Weights of a small GPT-style language model, trained from scratch on English Wikipedia: 22.8M parameters.
Each number is 50 + 10 x the weight over the matrix's rms, rounded and kept within 0 to 99. Layers, rows and columns count from 0.

# q: layer 5 attention query, 256x256, rms 0.0433, rows 0-12, columns 0-127
# k: layer 5 attention key, 256x256, rms 0.0448, rows 0-11, columns 0-127
q0:56 51 52 43 53 52 51 50 42 38 62 36 35 44 51 46 53 58 61 51 49 42 49 55 43 56 35 46 47 39 59 47 52 44 39 56 51 59 43 49 51 46 66 46 63 44 43 33 50 57 52 57 44 65 51 59 40 45 51 57 51 49 57 40 60 53 57 50 42 47 42 74 55 57 46 59 39 53 45 47 50 43 53 57 52 47 53 59 56 54 43 63 45 53 38 52 53 54 37 43 61 49 41 51 57 49 40 52 40 56 50 43 58 49 50 61 46 53 45 44 49 41 45 48 54 43 47 45
k0:54 55 58 52 56 57 52 57 53 58 49 48 62 59 53 47 31 41 53 50 47 65 37 53 42 55 57 42 49 53 58 57 63 42 56 49 46 36 38 45 54 61 41 55 50 47 45 66 41 56 40 43 57 50 53 53 48 46 56 49 45 58 36 63 55 48 47 57 58 54 58 44 36 46 52 45 57 44 51 63 45 50 49 56 49 37 52 51 61 49 49 37 53 46 47 48 52 58 65 47 58 40 46 67 45 60 55 45 49 45 49 56 51 38 46 55 45 47 48 56 43 45 51 44 48 43 37 59
q1:40 51 59 40 61 34 56 66 36 58 59 45 57 42 47 51 51 56 34 48 48 55 39 51 38 43 60 44 46 36 42 49 57 43 51 47 38 52 49 48 59 58 56 53 48 58 47 60 58 44 49 57 43 41 56 47 54 51 56 50 41 44 53 46 43 48 45 60 58 48 47 45 48 49 50 43 54 43 39 47 55 53 46 50 51 51 52 52 41 48 53 54 55 57 55 46 54 44 47 52 35 45 53 47 56 60 51 38 57 56 63 46 36 53 42 44 61 48 56 50 58 63 46 53 39 52 50 57
k1:46 59 47 55 46 51 40 51 53 54 48 53 50 49 48 31 56 50 59 46 57 63 42 63 60 55 49 55 40 51 54 56 44 64 53 43 60 47 60 47 35 61 39 38 37 54 47 43 44 56 53 53 55 47 41 44 59 61 63 48 58 60 53 50 45 54 47 57 64 47 49 62 49 52 47 47 55 47 42 46 58 48 47 48 57 50 58 49 56 51 43 33 61 47 65 52 43 46 59 44 58 45 47 40 48 45 65 63 41 57 43 48 56 56 66 49 56 50 48 58 46 39 47 44 45 54 38 42
q2:25 54 63 42 44 59 46 41 48 55 48 38 56 40 53 52 46 44 54 34 62 38 58 53 52 51 55 47 55 49 44 43 51 45 57 46 51 37 48 41 49 50 47 44 54 55 52 49 41 56 49 51 53 61 46 56 52 43 48 56 52 57 48 48 54 52 58 45 55 51 53 51 46 71 56 48 62 63 55 57 51 52 45 51 54 65 54 61 50 45 44 52 52 47 42 59 52 51 56 64 47 62 53 69 47 39 48 54 58 33 45 42 54 50 50 59 40 58 55 51 53 58 54 33 62 38 48 44
k2:42 55 41 46 54 59 62 63 57 40 58 62 54 62 44 66 48 52 47 52 49 40 58 51 47 52 36 43 64 48 56 43 50 40 47 52 64 57 57 39 55 62 40 64 61 42 49 66 52 62 48 47 45 59 57 56 49 39 40 59 48 51 44 62 46 44 42 54 52 49 52 43 45 52 51 50 38 60 61 45 66 58 53 47 42 44 57 42 59 49 48 55 43 49 46 49 53 60 46 30 63 44 49 62 53 45 52 46 50 52 61 64 42 63 40 54 43 47 49 52 55 58 44 55 51 46 45 43
q3:66 60 43 53 43 56 59 42 57 55 34 57 56 55 43 48 48 35 64 43 41 54 44 58 57 55 35 56 68 52 60 29 49 46 48 56 53 60 52 50 50 67 51 44 45 51 48 36 40 59 54 46 65 65 45 56 45 43 45 48 35 49 49 56 40 53 50 41 55 43 51 58 48 52 53 51 36 52 50 59 41 50 66 71 67 54 35 46 52 55 46 58 53 41 51 53 47 57 65 47 50 50 52 54 64 51 50 53 47 52 57 51 61 46 52 56 64 56 37 56 51 36 54 49 66 56 54 53
k3:53 49 60 37 43 49 52 49 41 44 52 48 44 47 60 56 39 48 55 39 55 55 61 36 49 53 63 55 48 44 51 57 65 42 45 61 43 43 28 52 45 50 52 46 51 47 53 56 45 39 42 48 31 52 40 45 33 52 45 45 53 43 63 47 40 56 57 61 45 48 40 50 42 64 44 60 53 47 61 55 51 55 51 52 46 37 46 56 42 44 61 53 53 43 43 42 52 63 45 51 39 44 56 36 53 61 47 59 53 41 51 58 54 41 39 49 44 52 58 48 53 61 47 53 61 46 53 43
q4:44 52 59 42 52 52 48 36 37 30 45 45 48 52 48 49 53 47 52 54 53 34 51 46 60 61 58 39 46 60 46 44 53 41 53 47 55 43 49 52 43 45 53 45 62 52 51 34 36 60 49 48 52 65 51 49 42 50 48 50 52 40 53 37 52 52 58 43 47 52 54 57 60 36 42 65 52 55 57 48 57 47 50 56 46 49 55 54 64 53 40 53 44 47 39 51 46 50 41 46 53 48 45 56 43 41 53 64 60 49 55 48 67 61 43 54 48 42 50 49 41 43 49 43 63 25 39 42
k4:40 57 49 43 61 44 58 46 51 42 55 43 56 54 50 28 39 33 58 48 50 56 52 59 56 57 45 45 53 53 59 44 64 52 61 55 61 32 51 52 42 50 57 58 55 49 43 53 48 49 41 52 71 48 65 59 58 50 60 64 52 56 36 63 55 47 46 61 45 41 52 47 40 57 38 45 53 49 45 59 48 51 42 50 50 47 55 49 38 37 46 49 63 52 52 54 45 63 63 40 50 51 49 51 49 52 47 54 51 41 48 46 45 47 58 41 58 54 56 38 42 42 49 45 47 51 51 49
q5:44 55 48 46 45 51 53 55 39 60 51 45 47 48 40 56 45 50 55 50 62 59 51 53 53 49 43 57 48 43 50 45 47 53 43 47 52 48 41 49 46 54 53 58 54 36 45 39 51 49 49 64 48 38 51 55 45 37 59 48 58 54 53 57 54 41 55 49 56 48 48 56 55 47 64 52 58 40 40 58 51 35 56 62 47 54 53 57 59 60 39 48 44 47 44 53 39 41 48 46 45 43 64 61 62 62 50 39 53 54 41 34 60 49 44 62 46 49 45 50 42 51 49 47 62 53 41 64
k5:54 49 49 56 46 54 44 60 57 57 55 57 51 47 54 27 56 39 48 45 47 54 57 47 53 47 56 45 40 48 45 52 43 61 48 58 48 59 51 46 37 47 37 55 47 72 50 43 52 44 47 41 35 41 45 35 51 48 40 48 48 54 49 54 34 50 44 56 47 57 48 45 49 52 42 57 57 61 50 53 59 57 40 47 45 54 59 45 51 47 55 49 66 50 60 58 54 45 52 58 47 54 52 43 51 44 56 45 32 57 48 61 46 60 51 53 60 46 46 41 61 65 51 44 53 47 42 46
q6:56 55 42 45 52 53 54 47 40 40 41 54 41 60 57 48 44 39 33 60 38 64 55 54 57 62 44 61 33 53 56 61 48 57 45 37 56 52 47 51 59 40 51 48 45 44 52 57 43 44 55 51 50 30 57 54 54 57 51 47 50 54 53 52 51 51 57 48 33 54 39 61 45 36 42 57 38 60 46 48 52 46 56 54 52 35 48 44 49 42 48 40 54 53 52 39 35 49 40 39 63 57 46 36 38 41 41 60 38 48 53 55 68 56 57 45 56 45 57 58 42 41 51 56 37 63 49 52
k6:52 52 49 59 41 48 43 53 59 55 55 36 44 53 55 44 59 48 57 44 32 56 34 47 54 40 51 34 41 56 53 41 36 46 67 47 46 54 43 52 34 37 50 26 36 47 45 45 61 46 57 38 53 34 42 37 42 46 58 52 35 48 53 48 35 48 60 53 48 54 56 49 45 38 50 40 50 44 56 51 48 46 59 49 51 40 48 51 43 60 40 52 54 52 62 54 58 52 67 48 39 64 58 41 52 63 57 52 47 60 43 38 57 50 46 56 45 52 52 42 55 46 55 39 44 52 37 45
q7:56 56 58 47 44 54 40 48 33 37 48 35 47 47 78 52 52 46 62 62 67 36 52 51 47 61 31 41 49 61 58 60 63 52 48 46 57 65 45 49 55 53 52 51 54 58 30 42 41 36 42 68 42 58 42 73 38 51 57 60 47 50 43 57 56 60 45 38 49 48 50 50 53 52 51 47 34 42 42 38 69 42 55 43 49 54 38 54 58 40 42 36 47 48 37 50 33 41 46 51 56 44 52 44 66 53 44 58 36 49 41 56 63 54 45 54 43 55 44 54 40 52 56 50 58 37 55 71
k7:53 37 53 47 51 52 68 44 55 54 43 46 44 55 49 43 47 51 65 38 42 52 59 63 55 53 51 63 42 64 62 44 43 62 52 50 60 45 57 37 44 68 58 45 60 62 51 58 48 61 59 41 53 34 55 49 56 54 51 50 45 54 29 50 69 40 49 56 50 43 69 47 47 46 69 43 43 55 44 54 52 58 51 35 34 40 53 67 48 50 54 57 63 42 41 68 58 55 51 40 51 41 54 71 54 43 57 41 57 52 52 44 44 53 50 50 52 37 56 57 58 43 61 39 61 54 55 46
q8:48 59 60 59 53 44 44 58 46 66 61 39 58 38 58 54 49 61 33 43 61 57 40 56 51 46 61 53 48 38 49 64 64 52 58 47 31 59 60 53 72 55 50 51 39 50 39 65 61 29 42 62 42 31 65 54 69 49 50 43 57 48 40 44 61 53 42 55 47 51 49 47 53 57 50 43 41 47 42 48 55 47 49 40 53 55 54 40 47 43 46 50 53 53 53 59 52 38 65 61 34 51 56 31 42 74 49 34 39 61 46 46 40 47 53 43 49 62 48 52 63 60 54 52 61 59 58 63
k8:53 46 38 46 41 50 47 54 52 42 39 56 55 51 50 65 54 49 42 66 56 47 46 51 46 41 54 53 57 51 50 50 41 45 35 40 61 44 53 38 46 41 62 49 52 46 43 62 55 66 59 46 52 43 46 56 52 52 48 54 51 58 63 64 45 56 48 47 55 46 55 65 60 54 59 31 37 35 52 34 45 54 54 47 55 50 59 48 52 47 41 48 34 47 48 53 54 46 44 54 48 57 44 50 56 44 55 49 57 56 39 50 47 55 56 59 51 48 60 53 54 46 45 45 49 53 61 47
q9:48 38 62 58 46 51 46 48 45 52 46 51 46 55 57 55 46 49 56 45 61 43 52 43 53 49 56 41 51 51 52 43 50 53 44 57 39 41 62 42 35 42 61 50 43 53 39 32 37 45 48 59 67 52 46 55 54 47 49 74 46 38 43 57 50 65 54 52 49 56 50 52 39 35 58 58 45 52 48 39 53 52 49 42 71 52 45 48 56 42 41 52 47 60 59 57 55 50 58 54 52 53 57 52 50 57 47 59 48 48 57 60 46 49 57 43 52 55 43 40 57 55 50 55 61 54 43 46
k9:59 45 39 34 65 50 59 48 53 46 56 43 44 53 45 53 37 49 38 60 46 57 47 52 42 50 49 44 54 58 52 60 56 42 53 56 59 41 47 47 50 56 51 53 62 46 49 63 48 57 58 48 56 50 69 60 58 58 50 49 62 44 54 48 47 42 62 54 41 47 52 49 42 52 55 55 48 46 55 53 35 45 48 46 38 39 52 50 53 45 52 51 45 47 27 47 48 67 37 49 54 41 57 53 42 44 52 58 52 43 55 53 48 45 42 45 57 49 53 50 55 41 56 62 56 41 49 56
q10:26 47 35 67 54 56 56 40 69 36 43 61 54 44 50 27 27 55 45 53 42 54 52 45 46 58 43 54 46 54 47 40 62 47 54 74 41 52 39 47 33 45 45 45 58 56 59 63 55 56 49 43 63 50 49 49 51 58 47 47 48 60 58 45 36 56 48 60 54 61 37 65 35 44 65 63 51 50 62 34 42 60 45 54 62 63 45 63 43 45 61 64 50 48 54 46 44 59 62 44 32 61 46 50 40 42 42 53 50 50 53 53 64 57 65 50 52 45 59 38 62 56 55 57 39 51 58 54
k10:50 45 41 50 53 53 51 43 43 46 55 43 42 46 70 52 62 52 48 55 54 44 44 47 35 55 48 46 53 42 50 40 52 50 44 51 49 51 41 51 28 41 60 52 55 56 48 47 49 55 52 58 51 63 48 39 32 54 56 62 64 44 41 47 54 63 60 50 44 47 64 63 46 46 57 39 54 51 42 44 48 46 55 40 52 61 60 41 48 47 40 43 56 57 45 58 46 36 64 55 58 40 61 61 63 43 55 34 54 56 40 56 47 40 57 44 55 44 61 48 49 59 54 56 45 54 69 46
q11:46 43 53 34 48 50 54 59 46 50 34 56 59 51 51 50 53 35 75 58 52 68 61 50 42 46 41 56 43 56 53 44 48 54 49 61 44 47 47 63 22 48 37 54 58 48 61 46 49 54 46 55 49 44 50 49 47 55 44 54 46 47 50 58 59 46 46 53 53 36 42 67 56 50 40 48 51 42 57 68 48 53 40 55 45 48 51 62 58 62 51 50 51 56 56 38 45 46 47 60 48 42 58 68 56 43 47 61 57 45 45 40 57 44 37 45 38 39 59 54 29 49 40 40 65 41 37 45
k11:40 53 60 47 43 49 43 46 55 44 58 46 60 51 47 57 61 64 48 43 38 45 58 42 51 41 44 47 57 44 44 55 40 49 39 54 45 55 44 45 56 51 52 50 48 49 46 47 55 54 53 55 63 65 52 35 49 53 49 55 34 39 55 37 59 48 64 47 45 48 40 50 51 49 56 51 60 68 53 42 54 62 41 50 47 51 45 54 54 51 50 65 45 47 52 45 48 46 56 45 53 52 54 41 41 52 43 53 47 50 64 56 57 47 42 46 43 49 45 52 44 60 56 45 43 50 47 65
q12:37 48 46 54 49 55 55 51 55 42 49 47 66 59 64 49 64 56 57 68 48 43 48 48 50 50 29 49 52 55 47 40 54 52 52 48 67 62 32 50 48 47 52 40 57 48 53 46 47 47 51 41 46 53 48 53 46 52 58 52 54 43 68 37 49 50 54 50 40 44 41 61 51 49 41 50 31 54 47 58 47 52 67 56 40 41 46 40 53 58 43 40 40 54 46 51 66 67 37 44 55 42 32 56 63 44 51 52 62 50 51 45 51 52 47 53 39 50 42 51 23 61 47 40 49 56 36 47